From a checkpoint of a small transformer trained on Wikipedia.
Size: 11 layers, width 128, vocabulary 2048, 2.33M parameters.
Architecture: RMSNorm before each block, rotary positions, no biases in attention or MLP, untied embeddings.
Training: a variant of Adam for these matrices, 149M tokens, 9076 steps.
Each number is 128 + 32 x the weight over its row's rms, rounded and kept within 0 to 255. Layers, rows and columns count from 0. The size above them is the row's rms in percent of the matrix's.

# layer 8 MLP up, 320x128, rms 0.135, rows 80-83, columns 0-127
size [ 96  99  96 103]
[[ 68  89 165 140 136 144 200 140 165 153  77 132 134 173 129 123 151 146 145 211 146 129 181 108 132 144 148 129 121 143 202 130  86 107 138 124 146 140 143 153 126 123 132  81 147 121 148  87  67 174 113 154  89 155 142 114 118 192  89 119  73 111  98 152 124 133 130 114 185 142 163  92 121  98 120 107  83  97 123 117 143 159 133 169 141 140 121 143 152 120 161 203 133 180 120  79  65 114 137 155 104 138 121 115 160 178 169 147 102 117  97  96 171 162  94 143 147 136  47 186 122 173 114  86 184 146 108 172]
 [103 126 137  79  76 132 163 148  84 131  91  98 122 114  93  96 150 115 140 151 107 141 161 142 131 119 120 141 207 142 163 162 163 139 128 197 151 125 189 130 110 147  90  44 101  90 114 129 115  94 138 139  71 121 130 122 145 159 169 104 129  46 144 171 151 154 127 123 162 125 152 141 149 125 120  91 124 176 124  98 236 126 115 101 137 126 188 148  92 126 137  90 112 138 190 114 127 183 140 153 142 140 161 156  95 123 169 125 153 140 105 196 140 135 204 145 136 153 135  37 141 119 163 133  99 109 131 157]
 [101  73  95 152 192 143 135 146 131 113 170 177 178  83 158 120 122 152 152  75 112  90  91 117 162 169 117 182 116 126  93 110 129 167  97 112  92 102 120 139 138  78 106 139 135 128 182 110 190 101 149  87  93 169 176 128 136 172 139  71  62  66 129  95 113 130 155  88  87 120  57 185 118  95 125 107  83 131  72 104 112 152 138 138 121 106 129 148 101 125 128 126 107 124 102 118 132 124 105 139 143 124 128 119 117 115 103 137 194  80  73 117 155  52 127 209 111 114 138 153  85 136 166 128  90 177 163 126]
 [159 165 132  68 144 139 144 142 164 162 130 138 135 150 179 172  91 149 165 161 156 169  83 168  94  88 122 189 163 109 172 136 122 111  97 139 170  79 150 178 157  64 122 114 107 113 130 139  53  55 142 126 107  86 130 103  92 101 158 112 114  99 163 171 146  85 108 137 166  78 121 131 118 140 189 104  96 126 136 162 112 133 124 138 143  99 157 138 150 110 140 145 137 135 196 103 112  66 224 112 136  83  90  90 116 176 113  87  85 169 133 150  98 133 129  96 174 118 146 188 135 105 166 126 111 133 146 111]]
# layer 8 MLP down (transposed), 320x128, rms 0.129, rows 80-83, columns 0-127
size [ 97  95  93 103]
[[139  83  83 107 152 134 147 127  80 134 153 123 119 168 121 150 172 103 161 113 103 197 129 168 144 127 118 120 159  92 109 180 149  81 143 128 130  70  77  88 124 108 109 159 111 103 143 171 145 128 165  92  76 110 181  95 156 125 174  95 164 131 152 100 150  78 129  83 118  77 105  78  82 153 126  92 212 184 102 111 110 148 154  98 118 139 133  80 127 173 166  90 193 118 145  92 147  58 157  32 117 116 187 113 131 121 137 109 158 134  97 121 140 119 106 135  90 117 126 161 155 159 172 146 139 127  94 122]
 [126 129 177 116 108 172 121  73 217 111 142 135 158 119 147 158 101 111 140 138 100  78 122 156 155 105 118 121 130  81 145 131 135 157 163   0 126 157 121 202  90 144 162 112  98 119  81 152 116 117 155 101 119 145 130 141 124 102 100 181 109  91 137  92 119  95 125  86 100 134  59 185 179 130 141 155 152 117  98 110  83 157  89 185 128 131 112 129 143 112 134 137 119 143 127  81 101  84 129 115 148 100  92 131 100  76 136 180 133 181 142 168 114 128 102 128 123 141  85  76  82 139 131  79 150 146 177 156]
 [151  92  64 174 132  99  65 195  60  97 163  67 125 148 140 107 186 101 143 144  48  97  68  85 117 118  94 152  98 147 139  85 114 119 153 189 137 148  94 134 154  94 117 169 146 168  53 124 187 176  98  86 128 141  96  96 132 160 146 115 159 136 139 131 136 135  60 101 151  87 107 150 116 132 160 103 157 122 119  99  92  91 105 117 150 138 180 103 132 170 133 124 157 170 139 166 123 129 115 155 119 155 114 163 149 183 128 130 159  78 149  99 176 175 167 106 158 135 129 126 148 142 124 121 149 146 113 181]
 [ 88 126 127 164  57 146 143 124  93 172 117 131 125 153  97  54 168 165 125 141 145 119 161 101 128 119 134  90 163 145 107 156  76 132 172 172 159 101 140  71 149 157 132 184 100 153 139 140  55 138 124 124 105 149  99 152 147 135 141 114 124 130 135 110 125 118  68  79 147 125 187 129 163 112 157 130 100 217 114 134 156 114 121  92 203  97 182 111 111  86  70 117 123 124 102 177 169  59  96  95 169 188 135 141 101 133 141 113  97  94 119 164 155 158  99 151 157  92 120 154 169  94 146  88 130 124  63 145]]
# layer 8 MLP gate, 320x128, rms 0.137, rows 81-83, columns 0-127
size [104  94 108]
[[116  93 115 162 166 160 142 108 142 109 150 110 148 102 162 167 124 110 143 129 113  98 172 118 136 136 103  79 128 115  79  91 117 124 132  46  99 137 109 114  89  87 144 142  87 157 122 233 164 114 173  66 158 115 102 177 103 106 115 180  94 164 138  83  79  80 115  85  90 131  94 160 104 131 152 191 117 113 104 158  69 179 110 144 125 156 143 107 167  76 116 162 113 161  95 128 131 105 109 123  70 113  86 115 140  97  97 173 121 128 132 110 133 189  86 137  73 146 171 125 104 122 130 164 196 104 109 167]
 [149 117 130 156  88 184 126  98 131 164 177 183 161  81  81 128 143 167 117 131 121 118 180 149 145 133  71 135 122 111  37 153  91 140 123  79 114 114 123 122 171 123 168 144 210 148 132  99 122 105 121 109 123 175 134 138 138 164 161 111 138  77 145 135  81 148  98 158 142 131 123 136 192 123  88  60 190 105 121 116 116 177  97 108 101 215 123 130 162  84 116 161 131 143  90 114 195 110 143 107 131 105 140 121 145 107 101 169 148 161 130  88 135 118  97 128  41 153 123 162  74 110  67 130 116 109 120 108]
 [107  79 112 150 150 111 164 139 157 169 105 161 201 141 113 150 139 108  76 153 130 118 180 136 146 139 148 187 121 143 130 139 191 152 139 145 134 165 148 136 161  85  57  83 151  76 124 131 114 108 100  65  79  99 199 119 101 117 136  87 126 131 186  97  86  52 115  97 115 115 164 144  98 142  38 123 134 177  87 115 153 136 105 161 108 194  94 155 125 176  73 114 124 107 168 168 167 114 148  61 146 129 116 150  93 158 138 118 154 135 132 136 187 123 133 119 120 138 106 113 157 132  90 113 128 159 173 144]]